Weights of a small transformer language model: a variant of Muon for these matrices.
Each number is 200 + 30 x the weight over its row's rms, rounded and kept within 0 to 999. Layers, rows and columns count from 0. The size before them is the row's rms in percent of the matrix's.

# layer 7 attention value, 32x128, rms 0.194, rows 10-15, columns 0-127
103,184,200,170,175,222,190,264,199,202,146,220,198,196,166,162,175,172,207,214,161,205,279,196,244,191,210,155,231,255,282,152,178,213,260,201,209,177,175,195,197,213,231,222,220,203,219,180,237,235,210,200,186,170,192,190,229,222,255,234,190,196,210,160,191,217,202,193,159,211,233,291,201,193,179,201,188,126,171,215,194,159,226,211,221,190,235,179,171,145,159,214,196,218,198,184,231,163,194,207,162,168,165,165,214,180,204,211,175,197,202,201,140,208,215,218,221,214,147,215,164,230,235,173,125,181,189,204,216
099,210,191,178,212,239,204,176,277,224,231,201,209,177,201,202,189,160,161,200,159,158,159,216,205,169,211,196,204,249,182,162,195,192,213,186,180,153,187,181,249,145,244,163,224,180,183,195,223,128,209,241,197,240,253,238,205,207,203,188,225,187,162,151,161,201,175,145,209,157,238,154,180,216,231,211,159,175,156,230,225,211,179,214,152,215,207,188,233,203,239,170,169,184,165,183,227,167,201,196,140,216,209,221,217,184,166,172,210,183,134,190,212,225,172,191,197,215,183,228,178,274,187,178,170,197,212,122,215
097,143,176,184,197,208,204,147,184,172,206,143,222,216,160,199,224,193,148,216,212,210,159,202,264,217,181,180,189,210,252,221,191,228,152,219,199,183,194,268,261,218,249,211,172,229,197,202,188,178,168,213,234,230,172,190,206,158,193,152,156,236,211,235,193,185,199,213,178,182,222,208,179,270,151,236,240,218,181,211,185,217,215,187,214,197,127,187,185,205,200,167,195,179,278,197,199,191,169,184,178,182,189,185,270,182,162,187,240,175,225,185,183,217,260,252,245,182,224,182,240,197,193,188,223,200,240,238,241
101,184,259,212,194,201,232,159,203,233,204,189,226,223,160,226,167,219,222,223,199,227,203,258,224,216,231,216,207,206,225,171,186,161,240,225,236,194,150,212,168,168,241,165,173,213,193,223,191,194,200,214,152,225,198,172,218,235,147,203,233,138,153,186,207,170,187,186,179,273,223,156,226,217,246,253,126,201,201,214,199,153,240,242,226,223,166,219,189,204,184,224,217,268,233,178,155,232,223,202,186,187,223,146,211,234,197,168,212,195,196,199,158,214,220,204,201,245,220,210,247,190,193,213,257,210,235,248,151
114,217,155,162,138,195,172,242,175,220,201,189,176,155,175,236,195,163,179,201,204,232,228,163,175,201,199,169,224,212,253,194,196,189,182,204,224,256,181,222,179,220,210,196,212,203,150,158,189,149,198,227,160,244,178,166,169,154,176,189,249,147,132,201,226,180,247,191,230,231,187,193,174,221,222,204,180,225,151,207,212,202,119,181,172,224,188,199,174,206,186,208,203,186,160,249,267,176,227,208,196,209,205,218,242,196,212,208,231,171,220,238,146,221,243,206,202,190,198,232,266,184,162,207,256,199,259,234,205
104,187,180,145,222,188,201,207,221,187,217,159,223,182,144,212,179,241,227,201,201,191,147,214,221,179,223,204,160,148,150,182,203,237,236,197,169,193,205,156,166,185,168,182,222,182,188,204,213,202,246,184,173,240,204,226,226,201,238,222,212,209,137,221,207,256,189,189,191,245,192,181,198,196,153,236,261,197,212,206,189,145,233,207,202,193,208,225,232,265,208,144,213,204,205,167,215,159,227,190,163,229,192,196,199,179,133,210,219,156,203,220,154,236,231,187,176,137,265,190,226,141,264,242,207,227,170,166,213
# layer 7 attention output (transposed), 128x128, rms 0.132, rows 10-14,42-46,74-78,106-110, columns 0-127
075,186,176,245,198,171,179,142,176,192,220,276,228,158,215,166,154,196,217,208,201,255,219,178,188,221,202,231,220,223,207,184,250,230,212,173,227,163,237,219,144,227,182,218,231,199,213,182,229,161,180,162,185,196,216,224,106,200,223,220,231,223,220,156,263,222,210,213,254,244,165,223,180,171,160,232,185,162,197,200,211,217,209,229,211,161,196,255,245,217,197,225,146,204,188,226,179,181,205,259,196,141,205,226,224,170,216,189,213,240,194,211,226,180,172,210,196,215,175,261,176,205,176,240,162,153,213,204,190
082,164,135,168,170,235,179,174,218,186,202,168,210,223,227,224,193,187,241,195,157,195,206,213,156,243,149,213,181,264,152,164,196,234,201,237,182,190,227,255,223,147,183,142,200,250,216,195,213,206,187,224,191,204,212,215,229,219,182,169,170,215,196,243,243,220,185,190,204,193,152,190,140,218,213,203,150,195,214,188,228,159,167,169,232,239,232,151,154,235,276,204,189,190,199,197,224,204,186,161,196,249,154,235,211,223,191,158,213,232,191,223,184,213,249,164,168,253,216,245,216,185,225,173,173,239,238,197,196
074,206,209,210,203,138,211,163,174,221,144,204,219,201,226,138,211,242,210,225,163,181,148,211,214,156,221,185,208,226,219,228,194,192,158,250,228,175,235,194,215,190,222,117,189,218,251,176,215,255,217,220,220,178,238,165,211,207,254,158,159,220,248,242,183,155,184,181,209,223,206,206,196,207,229,177,252,201,203,251,212,245,212,182,219,198,199,213,175,215,242,173,144,149,174,207,175,216,233,233,218,223,248,226,228,213,183,231,224,256,232,204,260,236,220,183,198,187,213,167,164,190,208,228,151,157,174,174,217
087,204,264,165,193,179,248,234,212,210,150,215,167,222,182,213,205,204,175,202,241,118,170,235,238,228,270,200,194,155,158,169,233,197,209,194,182,159,210,275,208,135,146,221,169,172,234,187,143,199,198,160,168,221,238,188,202,249,145,225,218,213,154,179,211,203,194,209,250,219,208,157,234,185,191,191,210,197,187,214,165,196,208,166,144,226,171,172,219,151,171,171,195,198,159,188,214,217,181,217,210,216,219,188,267,180,215,220,207,191,188,208,196,176,215,248,188,232,224,172,148,172,195,241,188,222,204,216,176
072,246,195,205,169,190,209,186,217,186,189,225,270,181,217,247,255,193,240,181,191,200,213,178,203,247,191,241,198,212,215,210,162,146,190,223,226,265,242,133,185,217,194,202,202,160,259,184,155,137,198,222,209,190,166,184,218,223,140,191,173,176,172,193,146,188,220,181,162,163,213,226,185,193,229,213,252,177,204,218,192,187,149,251,170,156,241,188,273,232,155,214,217,202,199,197,200,215,194,187,197,217,171,227,166,222,218,179,193,172,216,226,193,212,168,235,235,205,227,235,118,208,187,194,174,149,219,234,222
114,218,139,244,194,213,192,188,225,169,211,239,249,211,231,156,184,199,210,131,177,233,221,223,170,226,287,212,222,183,189,178,229,220,180,152,182,125,197,180,185,184,191,201,150,192,226,212,185,142,209,201,177,182,236,211,152,204,190,178,242,262,215,188,237,253,185,226,195,177,205,188,189,213,205,216,134,194,163,217,201,245,202,283,169,204,210,221,221,183,197,192,162,174,167,221,201,178,227,228,183,178,268,250,163,179,230,201,230,213,175,202,255,213,222,213,171,187,221,218,213,201,151,216,176,216,176,168,209
115,157,139,170,191,196,215,153,211,166,206,221,199,184,250,170,148,153,203,136,221,219,242,170,191,191,165,165,162,252,178,180,173,201,219,174,213,205,210,206,173,178,197,127,192,233,199,205,207,141,195,184,220,185,242,163,204,251,175,212,174,222,218,166,271,219,216,153,230,225,200,205,188,203,227,167,123,185,215,225,214,236,165,190,262,240,193,174,219,242,220,217,243,230,200,215,205,202,235,178,193,213,167,209,191,216,181,185,216,236,193,163,200,120,221,184,158,228,233,228,163,183,211,152,188,215,216,210,221
113,140,208,163,266,177,233,187,175,190,185,212,217,225,198,141,180,186,186,224,173,202,169,237,185,177,215,184,226,233,180,218,210,211,166,217,276,178,200,202,227,204,196,141,255,201,212,199,195,262,167,205,227,190,280,194,182,200,266,180,199,248,216,219,205,178,144,193,233,190,189,224,188,189,229,209,223,204,207,245,146,197,201,210,227,175,211,190,208,196,253,179,232,159,185,162,145,176,254,167,202,182,235,201,193,196,233,260,242,199,211,228,271,159,235,164,198,191,222,175,169,155,236,228,222,190,198,213,186
110,224,264,185,204,175,247,234,202,212,140,226,196,210,187,287,237,200,198,195,201,141,176,240,191,211,254,159,189,199,192,185,237,191,192,234,226,201,177,287,170,164,149,203,164,193,242,231,156,204,196,192,193,221,217,192,185,250,196,216,186,220,135,195,219,188,235,188,222,194,167,148,207,168,167,214,167,209,246,176,158,196,156,222,139,208,179,187,213,139,189,167,172,249,198,176,154,232,164,184,231,248,169,198,241,226,193,197,197,197,149,226,203,182,221,220,167,229,192,233,194,202,169,209,213,181,212,191,190
107,162,152,197,214,229,218,206,193,200,252,200,228,174,165,210,222,165,238,170,200,198,208,230,186,214,236,185,202,209,258,182,235,139,208,137,275,196,191,137,166,198,172,177,225,226,270,145,182,155,209,222,221,212,168,178,204,212,114,181,206,170,178,213,253,187,189,212,202,161,245,217,164,151,189,213,231,153,195,183,186,160,196,229,190,213,237,211,275,197,173,203,208,186,199,220,205,217,154,198,162,235,166,193,207,179,257,201,212,181,232,252,177,205,200,208,198,175,167,220,161,216,169,197,200,223,202,249,218
091,147,172,196,181,214,215,168,217,180,254,223,247,215,265,192,191,255,172,195,172,206,216,202,241,201,228,269,229,173,223,159,234,162,218,141,136,150,219,224,170,165,174,218,184,175,179,168,204,190,214,196,193,234,200,225,175,187,169,202,241,250,205,195,201,238,192,199,180,219,190,225,196,165,220,210,202,179,195,202,187,235,250,254,156,202,217,195,166,248,184,218,170,225,129,181,158,249,211,254,201,179,189,183,206,237,230,230,240,176,238,188,192,276,179,170,186,186,216,199,212,193,209,168,165,181,203,175,262
091,233,158,207,152,210,212,223,242,247,201,146,224,166,245,184,154,169,203,180,187,250,123,206,183,233,179,256,217,212,167,171,210,174,229,246,188,224,202,192,246,137,179,130,221,203,230,254,232,150,177,216,220,227,214,207,217,171,155,186,197,191,212,176,147,163,181,153,193,209,207,194,167,198,240,214,170,205,214,225,214,215,212,169,182,181,167,204,205,259,205,181,209,157,246,226,170,197,217,200,185,203,228,222,227,176,172,223,243,164,183,182,196,197,199,196,243,202,233,229,194,202,227,192,221,273,269,175,223
086,176,192,189,212,214,168,211,213,261,169,201,220,229,181,173,150,211,161,251,164,210,173,204,189,174,177,196,226,192,166,189,236,184,155,227,218,196,211,215,209,247,221,140,229,170,168,197,222,197,167,198,229,217,237,192,150,238,209,169,187,207,231,192,131,186,176,197,206,217,188,204,206,201,270,217,255,230,173,226,205,188,219,145,221,243,222,181,235,189,239,190,208,265,213,215,247,211,162,164,253,185,268,194,186,225,250,157,231,213,199,214,164,216,273,179,212,242,204,224,197,164,151,201,194,153,194,185,255
087,188,205,216,183,176,153,243,244,223,207,192,214,212,179,228,232,212,197,230,201,142,198,249,229,228,219,193,173,145,165,188,197,188,178,233,137,205,196,199,189,138,170,184,175,175,226,240,142,230,175,223,165,217,202,223,165,223,244,171,239,161,220,180,223,181,253,198,234,184,209,122,248,179,250,258,216,148,211,182,205,198,178,216,198,204,160,170,190,152,191,189,203,230,218,156,190,225,175,218,225,210,184,193,212,216,178,209,258,212,203,217,180,226,263,223,179,274,169,206,182,179,206,216,141,163,163,165,205
093,236,198,195,141,256,229,168,219,193,190,179,218,211,223,190,245,158,233,192,158,172,194,169,184,190,213,166,160,160,198,230,246,253,199,201,194,216,193,177,197,228,159,176,236,217,236,213,194,180,146,198,232,196,159,192,198,158,172,169,236,97,161,233,254,216,249,197,208,146,239,205,127,214,154,218,183,172,193,200,208,216,223,201,143,189,224,167,234,156,212,244,226,207,212,224,200,190,228,194,214,203,223,242,232,162,212,202,221,196,202,197,169,227,198,183,241,196,239,194,202,241,225,162,198,158,204,242,247
113,220,224,271,224,148,223,140,230,175,231,213,222,215,223,246,228,205,202,157,228,236,183,181,172,210,232,221,164,184,141,222,237,200,176,213,181,211,187,215,199,188,146,168,168,177,146,250,169,140,181,210,165,224,220,205,159,233,197,232,163,193,185,228,242,206,182,215,242,169,134,178,198,204,212,190,162,246,201,245,203,281,190,218,175,223,171,217,231,183,218,147,127,213,224,227,213,214,193,194,199,192,280,241,189,196,181,196,194,177,197,172,230,212,198,187,148,176,216,188,188,173,195,197,245,213,213,206,203
114,143,154,197,177,162,218,204,179,197,188,274,186,194,228,176,202,228,243,129,215,198,261,182,184,254,175,163,213,186,177,231,216,223,180,197,187,235,211,198,149,262,194,232,184,240,214,203,176,230,159,175,200,148,219,171,167,201,208,211,220,245,176,223,264,164,234,146,210,233,187,231,159,213,171,208,183,222,213,195,232,207,206,203,230,217,152,191,175,229,212,223,261,225,199,225,149,212,223,191,227,196,171,193,199,187,225,194,199,223,230,210,185,195,282,144,173,260,215,231,207,211,212,211,231,160,201,246,168
112,208,200,213,197,177,202,221,167,186,183,225,203,229,196,146,209,195,220,188,182,209,197,210,177,179,254,142,222,201,174,208,199,166,194,199,247,203,213,115,172,180,206,219,205,202,200,202,228,287,231,162,202,213,253,177,194,236,227,170,202,148,182,245,205,224,182,173,237,196,163,214,207,169,226,143,191,160,206,179,195,209,163,195,136,183,273,171,200,134,225,194,214,211,150,198,194,215,228,185,221,197,276,226,245,228,216,219,181,227,222,205,234,171,174,209,166,186,195,204,197,173,181,285,249,167,211,182,152
110,187,167,171,191,233,208,261,189,176,146,197,154,193,230,127,206,206,167,179,264,148,169,193,150,172,209,209,186,165,162,167,254,178,164,234,190,216,275,194,198,197,178,233,245,166,244,246,189,187,221,163,232,190,179,235,176,209,186,283,163,224,204,226,143,223,247,221,234,184,202,233,210,200,142,217,205,194,196,222,183,187,177,192,191,222,206,201,196,163,157,194,202,184,169,226,256,227,167,249,224,185,203,224,209,159,215,255,198,209,212,220,233,187,190,229,204,162,207,192,180,188,178,213,193,191,238,179,244
110,169,208,185,204,228,222,152,219,142,209,218,273,193,253,213,248,208,241,163,173,200,244,196,182,237,249,236,174,211,185,158,206,135,189,203,216,165,173,182,206,153,182,217,222,216,244,251,233,221,152,209,231,135,141,248,229,259,221,210,192,234,178,272,175,181,220,236,193,163,206,187,226,177,166,206,259,162,170,175,209,234,187,207,180,186,212,191,247,218,239,180,218,200,197,188,155,171,176,218,220,169,172,214,199,190,206,151,181,192,194,235,232,157,157,228,214,184,188,221,204,211,236,194,178,191,189,192,216